python train.py --n_layer=16 --d_model=256 --n_head=4 --n_kv_head=1 --head_dim=64 --d_mlp=1024 --vocab_size=26449 --activation="gelu" --norm="layernorm" --norm_place="pre" --norm_eps=1e-06 --positions="rope" --rope_base=100000.0 --rope_fraction=1.0 --qk_norm=false --attn_scale=0.125 --bias="none" --tie_embeddings=true --parallel_block=true --init="normal" --init_std_qkv=0.037 --init_std_o=0.0 --init_std_up=0.037 --init_std_down=0.0 --optimizer="adam_atan2" --lr=0.00108 --beta1=0.9 --beta2=0.95 --weight_decay=0.28 --lr_head=0.00865 --grad_clip=2.0 --warmup_steps=491 --schedule="wsd" --decay_fraction=0.819 --decay_shape="pow" --final_lr_fraction=0.0 --batch_tokens=65536 --seq_len=384 --doc_mask=true --train_tokens=280100000 --steps=4274 --dataset="wikipedia_en"
Each number is 128 + 32 x the weight over its row's rms, rounded and kept within 0 to 255. Layers, rows and columns count from 0. Numbers have three digits each. The size before them is the row's rms in percent of the matrix's.

# layer 5 MLP down (transposed), 1024x256, rms 0.0431, rows 726-832, columns 64-127
095:138168164133107126179122097085100093187133129168122161089117115111112105125120121130122130158139110162112128099179136156151100059135124162137182183181115154108130113127143137179108113104150079
103:134191137106115114135119130151076115137097101126088110123091130097151128072142160173142125084119109163152181124136063085194151105124086055145132071150166180077129091098140131095079215095171087
094:193081119162084150187071082094061119100076066182126111149090125144134121127037135101100080152144138175090141098114140156190101139172080114055125149172156134099188154121084086097167104134104108
089:138119098149120121141109200149098111106112141120102141180135105071088093150117147196172137131158117131114100132099156097130098115133132158150018131079125096092124145101097185088104105103162193
101:134183177153153085068145147120099108120123090171064107139128120136145130078162120191129133193098138080203115111182103160139127113117108160138108149125110116133098165145168146175159104084156097
098:127143157137132098156101107104131109103182126104117066127107180087120097169089165128097145172146105091153100097119107123110137174100124115123192098143100146176112135127170167150074088135085073
100:133136096172072156138147151147131116132154143119116136162159181142099188097104154187148122116091098092084090092126143056114084116116122127110129147143139112150130125159101134102088147181171121
099:080147086096137117147161161142180074061137112123142141174104122144138176144137157115100175086199103175121164175117100016116099123102156132135117080070102043160125125175098166123114137106127137
103:100110120122054104133142152087146132081096106098182157129115144119108158158119149207157187156150160173106068136132146095135108146157167153134164167147117095127116114121155127092144154189077126
099:092097073101130126178079093134146155108203108123093124130118072106093168098125130160141121129120198100125130136142077111124096134125156179116138143098119149080168060179123105130180102139132144
103:112111144148139110093077147154113148197092094206131115133139116133170173172113106113098124096132114123164130130147119094177154116093111082182107070084158136116073107118206121120127128121150098
100:096128120058118114149105118158096099170144100110120135134193128131115121113104170143124069121130171068115141139128131071121123149131188101168129115079114108099117110127155123079160054143109127
100:143106128124079138111225127086139131137117084126137131089110191113114102089155125162100112148122100116127100104158092154147127112095055131122166130147091110162119126165103142124178087117178137
096:096148106076085124131076121120144118033141152124126153212129150072090123133069087152129058127176138189087127091067140166152116109108167130077119157117110058135111112164103123159109110154164175
091:120090113119132062163117108106128100131126156148169117124143113179094106188107154102138080118156098199089152134128093097067102142120130091121140197110103147124141143153092081134175127160190119
091:149130128113138114114191113094154166079138130128105127153138106142129133128178145126138135085167084101151112157165161076108162100080114152078096093134077144150125130096108161102129130117110152
092:091138150090117125138135160060129107176164131148118143161161133108109129198184194107164151070138109102077157212144094070138075114148150108064106164130109048130115132145107122104113040112152115
098:164167111144121156120105109166133190123143095127137095160089078130106068101118128152126093155119151147117171125096093251141066129092165097128162121107164105128100060104123162090163183157178169
098:140106102092117118122123145169131149125066129075162129128104104147155158188188129134092128077111170146109149120104135116099113094125108103143152111118110042118152147109102102131200112187145107
106:153070145143116147163112116106106079113153095159105099130109094113145104084122117140079122180054068081127160114171144137142162138109173135161171151145137157217167124135116136175100139134083134
095:130138104074125156140136135135128082072167163113127148167124174150158096123118103164139137194140118170112173104167140149162118160165111210102086090073171114115142123197118146124102100107111099
110:172129096129134106152174103144129153075118060096165156081103077129089123078104092219120164094179106168155103123131145025125128146107116131110067078096131142108148093198122165128121166085127123
101:092121142148165099145093159115133085099163021139074088175138087137143144069127106120105105164149133165122146123112118133098069187080083117151167134093082071154134135173060137148064158134090165
104:130080170203124156122118179116145113091141175149130198165091124101179181169204141116140104149070102113088096135068156169099121076130118183108157125124114168105075118140080068131095119143136152
121:139140162084117133142070172171120148156045099153097124096127094185093121127173108121060140152131133153119144131103122160098128091118124179178081106137229166095091092165164111140155159126117140
096:168182154114112114077095110163080164167180106124122098140077056096122133101148067113112091182105136113113109143090159177103135134098130125148142101180178107148124074143174132127148094132157102
095:186172161147138115136101165120141180158130153183132074156135142122186154093192072133122123099148169133093189147091107137131121154126132093119114057100153151071125115114151141157148150106111167
090:164180139139187103130155070078143178108107150125127179074098103129124124107130119137094165145052139162068096208082117158147098150091108212098147152127105072133146095145110121160076105099139199
097:111099132108140141110202119100127146130112127094156143153145129118115105199140152113125108152140154028157159109211097154181126204123077105080132137116092080155110132114121106130151162150103112
103:086108162159132147110160128141125096128195134099108157182090125151079136107162218125158071136061126073111117060114158112158124087130153201105150129110051140094112132122123159145137132172093130
087:126114113126124175091147150168091120172139099177099120071073105152071135154138163111113143197101158108148136118128095127115088150122073175130163154113106124124093149107121137125155144101097044
123:175113141157127128162149084098111163151134168163137119108098084120074150093110093127123067072179160148133105120103109121045172118126132139186103118148147142130139139161109113125128171130113079
098:194155108071144124153158112172136130123187102138116092200112164139125107056077121093098104112111103131232134135178108136113118119128118089103137096103104085204146100134073123117115058128126124
089:100131179124116148145122162157175175134176115129150128166146104111167112125172157143140108138140110157117115117047096101110079114156170085089037148120138079130144128137138173136089086071126138
092:131137156019105101139139102105185177097161122183097140121122156085092167067146137082142150208116105115163140130146104109112156129135155085036122123133113077180112125115071090107114132105152106
090:230214128069138082123142109119178132102138123157069108179121148139101148144168101145121047134139105175104187134122074187130124136167155080116068145140088133140124108089127121157153114127120147
092:173103079127096174100162134151099145116154094180114037118079084116116182110149179126110126116106186146185114107114128134161104093106140081156181111192086131174102166112146150153128199103152149
099:150172167126198046146133088049138144119154207119143154131121116193140121113132117142101132083102139096089103115138100224131106111146101153130117142184138177160126122169081128154180149160135106
099:121142159130106128131142068106075145151113171094102166187105174107142114148079161128094152101160112120161135192126089123143135151186117107135111159100140105172152097095130117066119177061139082
099:115145151134091135117087041094047116154116103139131103117119176082174157150159123115110178134135173099136126052163082137110157135116081088167110158097133182126084190122200118138118146110091082
100:124137151070089141100145109116076130142153133079158084115083154123154137186137165145118104078175158061142075177130136136156122106140128094149164109165143183095137133128150063105137125152113145
104:100141119122118106126140153106088161097160095159103068122090114094152091095116116092144128125170137134142122103101112158156120146112133164157118102125146055095075046094121183146105092163130132
102:133195136065136095088046139139104134114100142079131141137111162169132147083130088165135201130155124138141080110168082166156138151107148113133128092120121122117111081127175119122135140100087131
093:074110120116126153138125137182148121134109137134134061186123124137111150100114107104132099146165137170128147131061152114118145147148144116138019149123143135130128151106137109115125193182128136
110:145100161147096093100078128171063150169140143185095127107128148149196127157092143141125167162101136096156079100148090188110101143126193113109157188177169106078092113115135102152122096140093171
105:110134135131074187174194119128120075114136127126095136138115138082159101153147123138167154133098149071160141142126193106116093157138139098099148108090084149121140155120118135114085118147139205
097:130141124132126125127063112146138105187085114181097092113153162129163136140164119153078082095079112136089164218149132170124176082093122066163136083209131130167127125134113117139140118082126112
114:123097146153167148137120121105132123156172136100162122122151102110206083096142131145108143123117138088125124127148074105158146106108036101115079090130172120149140133118115145141164106140173136
124:122130151142144114123149094128112186164109106141072095124101117170088121133207132119054117115111151152102149123058132086105051148164136103122112148133125122113157147113143115155076128111167097
101:147166172130117123103190107117092103185106109183119150102051113166140133108154139138144164189082135127137128111073120125105137140130076091147135077148111127151120100132177149162082106109143092
101:184145151089171090122150120168154129119133134143089093103148072114086115073214111147111074094080123141118086092116115156068065154067080124114094077182109141135180112139111133153131106155091121
089:125084158174091119147116094163113106057085133092141107095085160187114137149102165139152130125075134121140145095143145089123102148202116175062158178138049159122192131116137135093127098137094104
105:183133140123131191085099120179116128120126108093108154129121099138141136152163162130132118119123163075169125129175084178134059130087173090134147123136167140110125119140125131097158080104204070
115:166086108105144113122096069123106124151132068133162104148122117084153097134134102129116120154192149160174126200101092090100124141102116145131085168127175083184126182091153153203126138182148068
105:148071110095135122108119080097078102105155093097094092188040126111075111108137099115116079176162163171111155165154126032127083149142122105159083153132122093148120161150134102083095034113171118
093:114115089115148129076114152124148076085158083193159113096180089079112113115154149176122153143196117126130104100166104122086076093204140208129150181121133112184103152139112134065144084198156088
087:104130119090177113129148143140104151130149091112119121162089137148141081123075173106170131094149087115104135125113160133128128140150148201126128136090091157167171162147077148105126106133112156
101:160132161091102189133117106119126099142124080171133138103162157120131122107165123121168145092150118123123110142207132076122159181123118098129118044078121153117134193127167136110142103112133123
097:169146098143121129168136105134142148088128114144115117091129115135152131136167061124152096081129126132124128136124130140100111167039150116076000118140062095087148164109069153104126180088145172
094:178077137142150114143084102068119132153130148130123117208110084153138122117063156128141114146115133118168116103144171152118122098147167146114106127157158128131118137118101119130090114165136140
104:160148161163136120144193146143155094149128121100055149151132139151101117148156136130182095159142170113094121189121051153162103118210140116086165142111207147132089163084139158132120080130153089
089:122086122128089173175115192139146154129155071104153099128120108065133111125061112162130136169167121146126182108130115087172132190100127131116112094086069164104137159107140165110150137074129042
097:135143114156159102129109112160198173123171122128100168138055095121151121103112091136100091154121156116114047077098150107104135127103100151165106092129131081104139134106133145118108124055131102
087:135111151112147068179132117061180133074103169146136093142138112128111106098133166112098071102140080179136184132186122112164109102157113146143050138117130122125170147078116091120126130103184085
088:212116126163109116046104180128100106155154112162084219117123144135099146141149114137097097057147142119090173124143105146167081122118178056180154162134063178141089117142153137173185130162068166
092:151127147123156130167174073127111118150149156139092131169170217105173113084136116140127126125144109113149124092145113153079102175087143124086048123141115080135113132095134166109105160105087163
105:143144120133140107073124080117142122223153126177127107114120142128117102138138121128115147123069166152166156129122118227127128148114140102164150079113138123137099128140123119141191140133092111
105:139130155108130091128150170128122108155112101157145079128131117119133175107137120182096184114097099122086094090067135094137034200136138138120068136117116153114092127112142118182151086113084134
113:130112091174127132143118136125158151179091156109137147130099102092158092120142102133123060135145126167131125112073103112132120153099122126107000116127138104138160159146059128109132163105109142
101:123152175210106164146131105176109076141094084157136097048156157025124058189140198098062158154137094133150139095126138076160132184103135167111139154101091068094100118133142140135121055134130133
106:121153086136156125129142127097130095127104089127090141176118084085125110076131101110073114154145134119140145130138158129129112121091160095170064113148153078135127146136126170185090153141132122
108:124196164093072126123150112139076163159105111144107110112141145142106060138146122161171153165136126082181110133155122177147150123104094115132159105114120154129122035124175141120118096148112100
105:093160126081174091163155103131079122098085135157159112102091178117106122088134108154140169080131125152140134151121150057141121086151116112139086112107166139124110170187178126138161255133128114
107:113122098124153099183139111154138119049130090123111151121144120126097124182106113138133172046163115177081132170157064090072184133114127171117161145078081067119118127154158137165171147142170101
105:161153145143135135151115135112088094206150097088091113184117150175120154120189118184093100156135108156123152134097144128087146116122121114139175156159076103173129141110074187137123163191190080
097:176164169111173102121133203163177142094138147152128141168097115151134074168139184094122077157106121043142080116133107094116131114088169159146137095114137209110122197135150190103171142138074131
109:154121098096144072114184077095161129131139146104124095091160104118110176120140119113083160055186144105098137134147072159145145103102108110164177107129150111130104116153106048112115121130128126
105:109133143102144109126084119129109106166144069113074083099104087150137129182144205147099111170149108119145117170074121130117150131181168131155135129124118119166160133137141184114075125139097094
114:162128105118188119154109108110061131149073119118102075138053161117151146125162105130101116143122157201111164164130125139096144115105113099120064102182143119116098065139069121149135163096080136
115:133092105145114155126156108140169098135115149119168165157131146129121127119085114116144101130159146069130129128100101119162098179127140145088000118131140157105145164120053115068102137085149188
112:111110120165195091179120146106104125146119115136096149207158109209109095141152095085115093153159160140122153143187129146101120094118152110141108132122177102104121108118156153166134096094137092
097:071177169145150122174149125124188140053093121066110124166183105137115102096135113091168103098209089144109142086106133093070146082181101187097125128085118178102112160107128196109124146120182170
096:105139183130117107136138119139117137148109176151119091152073114108168161137142204111124123092202089120053086141121170104111139104167116127143130127167100142138142111150113128113162177146089137
100:136183088095130097115050150204048156165099158155094021103109142104130123145166107131110155133065114153101159087185099107145129153105124124167106091113136086114143147151178127132138088095105140
093:181091102171163133095141118122127138078190134119147189115112123099141152142111157210140093138169118141170145174157144123098136122129156140094070166114106085126143151151180118128121111113131148
095:145116141072096130148165156121075127103141126135100067153081148185130146149142192141151150113097107109154152106169118162134152118099134109067160121103130164088107139145130088166126122131108090
095:118160090115171116117103160145096140125119153139118160111091109153088156128163165132140134152121149184133167119082186118135066096165052135100129131112136104128120117125189144154066124107109141
097:074086059095144115123146116077185085193129167187188137097063125159137090122124154140119146134155162118114170176120123106115137143098154053183197192092098131189088137161106109102140110149128106
097:082123110098165095131110114105126123125153137171136077194125128139137107144143125088184130125101074105113156154176111221101082100128131098129142132159130114126149140077133139168092106149112102
100:090171195026131157085098058101093095115132136174070108117080143138133129084130088129109113127156118145143126131176119185121146170112182111145137127110117132154145129133104141133153116142092148
096:130123140143084120145145121122094169124153162140180189203097189112127140133102118101169093103162147083121124079149187183148126041135088175065160103111165144112139061104129128151145148128110168
092:105163177111116112165139101103183107174097163138135105141107112109133145120089105118126130115173141134090166157150135251124125129155078109149034116120167134125127097118095148111092102183164113
097:087128140106141110169146078104156101210082082111097108123059128070108112104165129142165125119137136143118130165146118160134082155108088080098091111098135128170118119129152097049125147179101141
104:131143122135161167071129206143087145120126111143173115080130160160125170098097113098131099109129159086115118157168105142112115112168126083128163096145159102155087092142169152131097123121154100
107:129105137162129139180129099145150108151120081125137162116074099077118098124090105131112107126108147156102103085091077226142115151142094113101059131119105136164147145134139210120119184163098159
108:144097094075106106137126124125114127171033134121139158119085123079106120120140088094093132108154166149131120142134147152166191139153186124141096110156158176141125072119151086100139122066114079
096:160090172090139092183104137173093113133148102115083090110031149166087133058129114156091093169137109125147134093162084108066090099121120111151109134154182175124123138128153155136105125226148096
108:108104137093135070135115150057105085086124111088085119119105096153141157125122159139172127138125135109157143184134122134144140097119097068180169121127123171130091074165139101087207169164135133
106:141079130116098079112127153142090150150189172160088166124055071104059164129155105139097054215132118136149134174136115041128141201125098092138133118118118138084181118110160131167075115079126113
091:132149100189123178128143106136125142084112137116133140104125082110129118133186073176138091147150144139116158069124193119097085129097159136161000143162161149119121103121078136156111136153134157
101:096149121086133099159121163143095108126089138149119097096131190149129077078120122052077148102178099108118110140120133160101147140126094082129073115122121200131078122100109100159216124139134149
089:146147109155188154114078161136134112120093152130077070186118120088109173088120140190103157147156110151135138122088138163108141154151123113141109148191191139056146124185119074173080061142103109
093:146123107084133139111196137147088156082117109085112152130134071087058126208134195182167119136187127175085173104158116151148129147129179188146126123137137161102156102141081141130147168145101128
097:106151147130096097115080145112059137119158130147069079123152098177167139174140151120155106111138126091093148070116098156127107131151140117129197107094138104130136186160126137125160073117152086
090:157120122168150097168079106085137141132146153144147133131112103107164067141116108141115100135102122147078132117129154217124130130123191118174000189118172147076155177157140181123101119139108103
111:131125156117105139093111070139119100102105117160118112099114149140120140154117146126076122188105139095114125119194114137118160121103160092148212143156108173158084151102153132164176130136152138
102:180110167099127118130071182142066080121147120130111098149127145150125118184141134128110060145187052128186093110137130116087183066096106160091171137178176098196165148094134102141111070108128120
# layer 5 MLP up, 1024x256, rms 0.0559, rows 727-833, columns 64-127
095:157104119109153147177220099147161140147129159119108152134176121127073173129094142127116122129157149128139162154103136216159142143126118127152122130077109161088096088088125137184126157113115157
099:126131150109168089110115105133183174146151155089160121141167142157089137180178138117134227113166144112186131108168157159084167122116128159168128101075094116194130106163145158144155154138124132
094:142122118123196113187127069154122129158149108174169171064101173206151173110093097070063132129107177111117143126113151221116121141104166099104096090123123154117186108171138079119194143124139089
092:114255124163118135145130119110128145152122097131125207160185175166081237091114102123129108173109173140115134129093167153118142185144083135118141142091086185119097131134156109117072123161121128
095:095154118083149124133137084149190133142083162119164117115138087153132069079138159155218149122218099143115167098135109172209172102162142141109109081048121103105139045169116107171107152114138145
096:159099141102217122084132122073113120159137112148135154114161127110153136140103112089154134160135166168153117179125133194128168116161148108113159094110179155061143172117188123141168099109139142
097:163136180169164139092115131104112090153164158158115120084214161129124137151094123106169113148120191061143039100139133161093118129164129080120112166125145193114159158066227139137106105160175160
100:168161140131085141127120081166127092144158155164159156106175108110142113134131163064164111124134123138206157080135109134150105119128127145108105157122090071136100160121136104164074149147171118
106:104146193085097132112206155150156170141112139132175106098104148144099135087105149102139152115119092155071139148137095122115165106147122074157034147159146181108101155143160108124127176096093139
093:063189109133067134159176044171142116091162138077146117074173084112096096178084124133154100105169135095109131095147153119106132125133163150099083168156115116154080092120129108180104146135145177
102:155129099145070113123153085147097122086119125148114144065141126115129138138116141163121142089139109156131110138080101098102148055146130173126142160126085142101097169124140097184096167114130160
096:077129149153103066100136095186114141126087159108108141116139112156088149130109176143161127144155123128078124127104112136187193137178106152158116102098111159140149105113187157172109133123136130
092:167102149183136123137166127118120149119121121135108092124159126137125120169150119132175206096119157102156128116187142086128144109144097107152155160060156243118137143139208129077132151103088124
103:112093073167095112171173116123140179151112149161193096115136132126176107168133070170120149107130136124120155124098134192145125093125154140147058162098151158071129124088144119101081097118136130
098:092113160145126162089072084137077122186166100102178185099128121154154142158085103050102076140137186121102137171097104168145135156078136153151097116086097135084125132112121108191095189115143116
100:135191155091132085169117099190174142142093122120091126066145089129114135138089155113116110157217170156149132055104130114193106122154089183085014135081120127142116137094174107125171074132127150
102:125128131129128120154126145124197151098114102069123144103168167143089111139147108108091132136213139155102152133132198155156167057152174124203156083178132122100136071115134125117133111130110100
106:172128091155157115203138160120146091068168102128072096116140129117130111126128110096097131155162137128095162106158087108114167109133168183186108087142159159114093109107187133170071137105133129
102:058140112122096136141138160153179182077114080129150136119157139132095140144098134131142163112101154109111072096052136097123026123141135145168105127172129112097136130133130091106120123110142189
094:169134135153092154121122110140194146117099148146120105164233069124102142168139164107109144080153149103140111159049122142083166138119198077170123087189155159126140140106160152085148132136150085
111:159139153178160153192125140164133130163164091174161098116137163151102143107177140082138123177155157091085107107129157126143136152151096085157133049108164211143128151100131128116117118133120157
102:133120132144183118155181105103125131146148095155123133155181098096142157177157089151210189120159161090060142118128176167165132108123155127117156095139089170122138040096119175164124111091132156
103:193174077120119094137118087088110147171136122108159098122144115114089090095044144141096125143169164138142163134157089121159106140119145158101090150161110143150183130104165119200149135108072100
109:152106096113171151206147109097181119092083131093219143153111158138089086139141135153119154148142169136145161110108149127155149102105103126178066179129147144133191094162169090151151126065088092
090:070230141119134159095187127172138147135070125136125192127143157160110152217123158119083167195144119118098172109147123157115115152113078158112132134085145146134086132073119111142129183127096182
098:125156122125170154163088110195134168113118102102135156101138119086129134132040093145157134087152120154162149106090130151119128189176103123126106147123142105105172098123128130161138147157105165
095:088117064126105153135178157163155134128115127130131146134147192113131141132061099170169099108145108169132123114131136106119171152150150105176159142098163186055163137066191110188153142124121104
101:122122117182166067157160075176141139126135093134104165150149044055110150120130065098151120162170116102060172176109163121118094132098124175123097210189147125151167108088106143141073104144130172
097:153158134205095161125169089169182138112111079140126103098150104109152116184158159118077156046107152105169112124134160164129132167124136138169119098138128233156138134111128109124115141148092118
095:146140152118133103141173109152127138109109041087095085141114101131094142148165124117194185105162136157092120136117169127161226165091079141128103079134112093108126112176138171155084166124139152
117:152190128176164167101146136139110072140115153098152137108092128125094122147083119133160149206145127135101117096139103132119143136113077161135068090173126168058085095136130113179041165116075154
107:129143113145147162054130097106155140096131177117179202144113126136130161147085085114129156126176153129066114114077164132143152130125163142139082172135182115105104143140126136142112147146096144
095:169161114118116171095117120135126110169137053145130105049121147099155129169105136134145146114145119089135122112138147125093174133095128133140102160149141120164027137116193108141137075112133183
095:145109146152147167142162120100055129098061168064158116148123096172116123157105158152130112097135115101139170167138140155142097139162072106132062107106132204089135123140162141120177168087146173
097:116154178100112148158178075186113120086116087091130168136100133139164160124168154106100166169157149096081149074119188084106127144173132079173098108137105119090097146103136176174157158135135174
091:112131069120161147133100087087195101095101081040103192130148142091158113128102155104083226104114103083110117102163123144139181181120157162174117087105157101096177080147108105148188114058089140
096:121100080130110157085141110219098126147137105164143108119126136114072139133125118168140090213147143195112203144138112120123167161136169130133113105120142137082145123076149108173104134101091113
102:135149087135103152115125132099094119101146104094097176072125085131104115121090134094132115146129112115108151040117157113118118133126127128110118117128145098161134102098114104159105087092171175
091:127158095186159125084167109121103160101072117069097171109132093136063131079100098150157109168080132179122140163090117156129096134140162106178140096126127149143098056149156103151050166148181186
103:124107099210132115150100084126144178120080084124146132130123086125103166097144133126082138134165123157097114107119112135102122102142189096184149152144147150196163080160159111147143141107116147
095:148114168136126101146130120103082157140181178047091129120150123112119102103049153166173123135190116138094124095091171082149188088179147110122161127151135146104129109105143115148130117045123097
095:137124177107217131169116121071183184189159142113087109104108113129114148076117127116178116209106120192122124111100162138108124104124063111156140166084138145056130079157126082158137153118157112
089:163139146184173134131113112081100067125120114098165164128105099095134164158161085171090160122093140095181110057135123115174138139122074129137226113151166133173119103162114142127134131158127109
099:159164107162123136129107072124167173170110158101116106070178150142081138178108158115123129093195174155112098094126158144101166141125121140190099151076115162166091102171141079151093143139137119
106:124181165133142196169149096141149133196063123094128155132154117128114141154061137119125121140136110147070179126151105138085096150107108096133138135114163092121102108115199115121101115126181090
102:100170139138119129161119070144178168098166142113144133063145150198141132138059106104126122117135098111086154096083162159104106151137134209126120193158121137154080107053118103165092132099127161
109:168139127149195096106141155141155127136104169130128157142164095111112115136080100127104171079114101116064107159170124137201147059131152117154146121106121166145174112149201097157114108112102163
112:095111185142203107138137126137155164131141141155165109103146150166099122178095092160145210102142113100089050096121097133106121147138140119174126152156096143143133118146207084165108120102104125
096:075161155172115091134061182153164134114160169137165114120041102120139118123069111071142138106094093132034093098161147084113124168119156153140107113055119117112176123086108160131156122161115167
106:087121120166139177134136138086095090110061092100110150038141119136101123175108126157115178166187131183129160167157110133121180109095071133127113118099181157109153133164145099133160188088116160
092:096105178120133117118119139087177176103178101132109163069084083066131101104179137119171077132134099135095057153134157109129136116148087065132128101103153125121167141072163124142120145144174148
100:121174127159180146113178108172169125118093109152176118114107115153129126110064106107148163143152123080147073138037116153071146133134117174255090134126098156110110147087140139179105092122126144
110:119130187119087119114135119190135135139153173098113116095105069124101151114099109125116124151193165096113126138148160157070140152128155190112075091087146156133140124086127117139132126150117123
105:129161137133124168181155133143156156134084121139164158116165145146162119118048105133117132125131123082147138101088082133179192123181154095104105102037152106103096138088140161143148175109118135
097:125156085085153170176122090134162139137140095062118142108068164141156147117149118069121119169114159168124189165091130108133182143123138043152107076139135135136138155162180123217118140064078178
093:103144138143042199161101082095178096113126147092161157068221102129113118110123130147130105147152141115128104126128156117130118097142115109166156103120202058128116092121173109109126118119204126
109:086150105158175084174163106157134137152091116160136122155111108105123125127092101173125143142130153161146174105095122152145101103131118111149136083137141217144138146169134075118126223132092116
107:119130113158136132193156149152148145126145121094166173064118121120115103134074116089079168161147194109150175091092102155160106100113133133126090105100161176141144158157084133144103162133180117
095:061194113122134101112160117134138128099095116053217141036130185115115129133111106080143190115159143092126115141112080185153169110125140188148097120140119094121126070118113128121117178075109106
104:157134167156064133206128066155115086115093120129097110074121106077131155158122107124078115129169114131069148120186133093137127151117074119097137068088116157148119109087173116173137110066141177
089:092182138115133168081089078104080147131077165103090169087137085138092131147159098084112129118097127135167092164076134149120122098136180116173119227161146160088119081159152087167091099163143141
097:133180128100101174090153123087094101137141153100150086149168120108134142127147113146122153156145133196146187161164134173156173114137132099136069127099130170154099142132106134169117109174143142
094:157176127136074188077171125150099119152197093150128175092111097161086155137142136129153103168156179112120158136084179095183149128113078097142134132148101111142141068157151161175140113145133110
092:147167140071076185164133128130165115089153110125124146160118146141097211116080108101093132121115141152094139133126146141150127102197150060134121147088129098113091159141144107121144161153176186
101:145118150176139110132110167145152154135116061170175183090113063161117106148124134139086110114134181088141169164122172149170122102078128111159051089087157146090156129127131106141103110126188127
105:110184112141106103129151104145143169103151137090149166132100100147139125174110157088145160132155114133151140098142149107126144161176089133153116145151130153074152113142104134192158137112172132
092:130206110170139150131129068150169158105145187096089154142119108129085137141096094096130160138138136134155152127190085141147198073130090126100110057120150124097171148141124149096059209105153159
123:197137154156153133099112097130111103144151130136146188080122136094144074130097112089068146091140140074167148073083137130191154128108134135086103098165086160137119088151197141142118123154111162
094:149115098095172148143140164140162191127173164125134187151093117144150156079126098170154158128152146138130147111176090119175135126103061100175126063128107167094122101142126112146134202102095131
101:159144166087108167125092094148147156182106133160177139056150221175100122163106091101113126092151145097085117107111125145174128098127146140149076164138168139139130102077138117125144150079119121
098:100112065114084146158124115079125108104133100114147164090068096066063105121142110094162142146138095112147132101096154098124162097152144108093093115095130115126085106107151048146154147147147164
102:105117166142075198102139107142139126131125107080099178115141142104133137184092136136165071212119139108118150130139150189164139189135133160145124140078124146084125054064108146132072086109154198
100:126112189141117179102140168179194145092152175147165132113103101112163160091120144157142086131125135121196164061126159099152097092146145135128118128111154167103125112119143115116071082079098137
113:201152152122152207155166124081127100142158142154128138114147088081148138141131070172102119128130126135093130114146179114137136104131134130103121153122123178101106107158130118145155079099138129
102:150132125230128083146170137099105150113122130100107112129204131084133113135141069126174157157144112147123100126106124174096115174099095108135089178153172097116090085065104124120128144093179178
108:117115109102178175169134135134140150103056117149105140111140107134086097178080131108085120151139088152107105103188183153118148107190115177094117126122103161123147074141125077119118130093088120
103:099153169163135199112146093146116172071223131154120135066128119090145184167173085107123120163124110119096134157136196130159136101165146164126068182112136106075113097077090131149109114127137162
111:161156150146132119150129135113136087129164154159141097123200079148137126113101088148136134090116148156118141098160086121195148156174156176156043132097153170159118168105145175165090132056146173
145:127142145118136145162159085121094147160114085080104117102145161117101122129071124084100126127177149079148125106089121134134126177126091110131074093083129197123121127123148139134140169112131166
111:141177117144161136127155066129146114127086091145133128095119129144139126159080121190106197114105164132166138053099152142148081162097117137133128121084110091121141109075194177162094129084100164
098:108167156197079156087070118117094134119186117146152178118115141091154136156070158150102129134152166106134147135125122145144101179144080135140132119193116133136126145088128172137092153088153089
101:124157114126123143184106074170145147148130122034205104128151126133091101124083139147168172157082135146125118137166186156113138146073093205182110124156108142117142113121112168155142104136114122
089:147161114201125070101157099133178183093104103095114190099152134152086155125139133125165169188121117111113092147130131139102130114107049175150154175095096135114137108079134097146105165161119137
100:122149133138119125134105141182129135177102138113103125061109123158090126097150107049113109154105145101129142090119068136130096107108029177160120138125174166137145075115094092131134115151135122
094:123107119144145140186113132092214126133118121119178114103077130127147146156106109132163114112147102117111092100147119168118126175139113098160133103139137127117159095155156085098133150074113212
099:138153189132133141162082073102163147145075119153092085089149167120155148175096085138126170134128142132129111103151116123104200089161079142088098122123100181134114116110066105139131147145134112
100:152175180122168104124127127188127156109109076092120123143159102105128156143118139108172071173155139088168136107106122124141150141154101149134062100148142137108183115136159153100109128129126115
099:163149148163097152182197078162104105107105132099197155143156178133120131141132172179097163142133207175132090136128180132153117137170105137130033137094122161133156118107162109119078113126148130
098:145165133209098109170141141203141169107159138187194139139166126148074148146080124136087132105175176087104116168061092105082135103181091027121098191142179129133145099164174144120149110123132138
099:091151148161142131150073138122186182107090109117125128119153075094132145121122121167105149143126119138099147128089088134085183184115154108158103117126109088163074174097119089133060069184116093
100:160118068128156087204195081083142164111115138068123167072082174151129174102078106101151140093138133079201084141098100179152183072152087137140080163137151139128161098123141100116153169114102094
106:152173136111179120187140088125149155128100120157101161011121150162101107130075122129077125100135176162128145090099146214139097132148123113132071109152200212118139106127146065151130161098099104
101:185114160137077160162076097149150125101164149120131122063150128149166197082134122105057124122122190092113160097136113126181119095138148126155126109175108131098178123164151131154139115166151161
107:187126155152170084108173095144118099080111131099144221081145139144144102185144162173059157100142132153116086146094151121122115164110114123175089126138108111133115097131128092151075146168128144
109:111134129167133208130142119150141122106188160131177104125154099170119176191087122115180130120132098090166133125053073169138143148123155133148153104085144155119102131160101113130111107173078196
094:153171106168128117151104111126141164112130118127160134091180096079126157170149126120179134100151122132160077163121146154202165125122117127138135092139114146173132163114094129135114157144123164
110:114159139189185179175113086177105084121086096160184153117106184129103156138100120141172178083143145147146134102121081141150162161175117155122119129060134114132158112121172099176074112111134124
098:132170118125127188176106094209209151161117097046133153104182184168168162128042122131165120162131187111143100114087119124114162103094160100174124144174169196151057144157089085108105115105163160
100:140150153103125099097135108154107117148123059130145159100139139112150094124039088090132141151101166088131104177115063162125204121139082106185130102150085176096123143148126135137085157126129150
106:118157154130125152173144131139101095156091142090103117075109143084103135105117119120125155107187151129137129113046142121173149078125148128151118104102193140201166098142169096105073158075143155
095:141145115104137040129181094128115135098149147152142185119119113153149146154120116064123142112074139100169081136147136130150075116074088091127113108090179107166109116063164115123141155151167185
091:112157165129154115094053142142149094142088152181130087153132164171183106070135078103085145133088124119184129147079163120145155078096062049093134135137176141137103155107171089155113092096203108
088:105104160128143192190174127120140118120135120084152114117084139052144094137098145113123107207120140110176108104167133126156125122101132105158108048126111127147092068156127132172149126091180188
091:129130129120138148147201106157110129116079111089144130136174126130110172108086116070063155129074119144146175153068121122083128121121106086153121057113168096140083143083079074168143130071159168
097:143139152110145163127133121148157129171127109154099184112109149098123128097117072120186204157169153164132082113131127144143123173109085146131145113098147090085126120156210095113087158136147119
101:074113078149159151137110109113149146095159131118131115086097154082092168105124115103100137188179153151110195128130144173192122107170140141144101081114138136079129102151171150139130159108105120
098:128146136154139163127118128224144209137122093092223090151136126171107106102108148125098143105099154126133143052121101132098189216097160145114124133135142133081127122157165126151132138095135099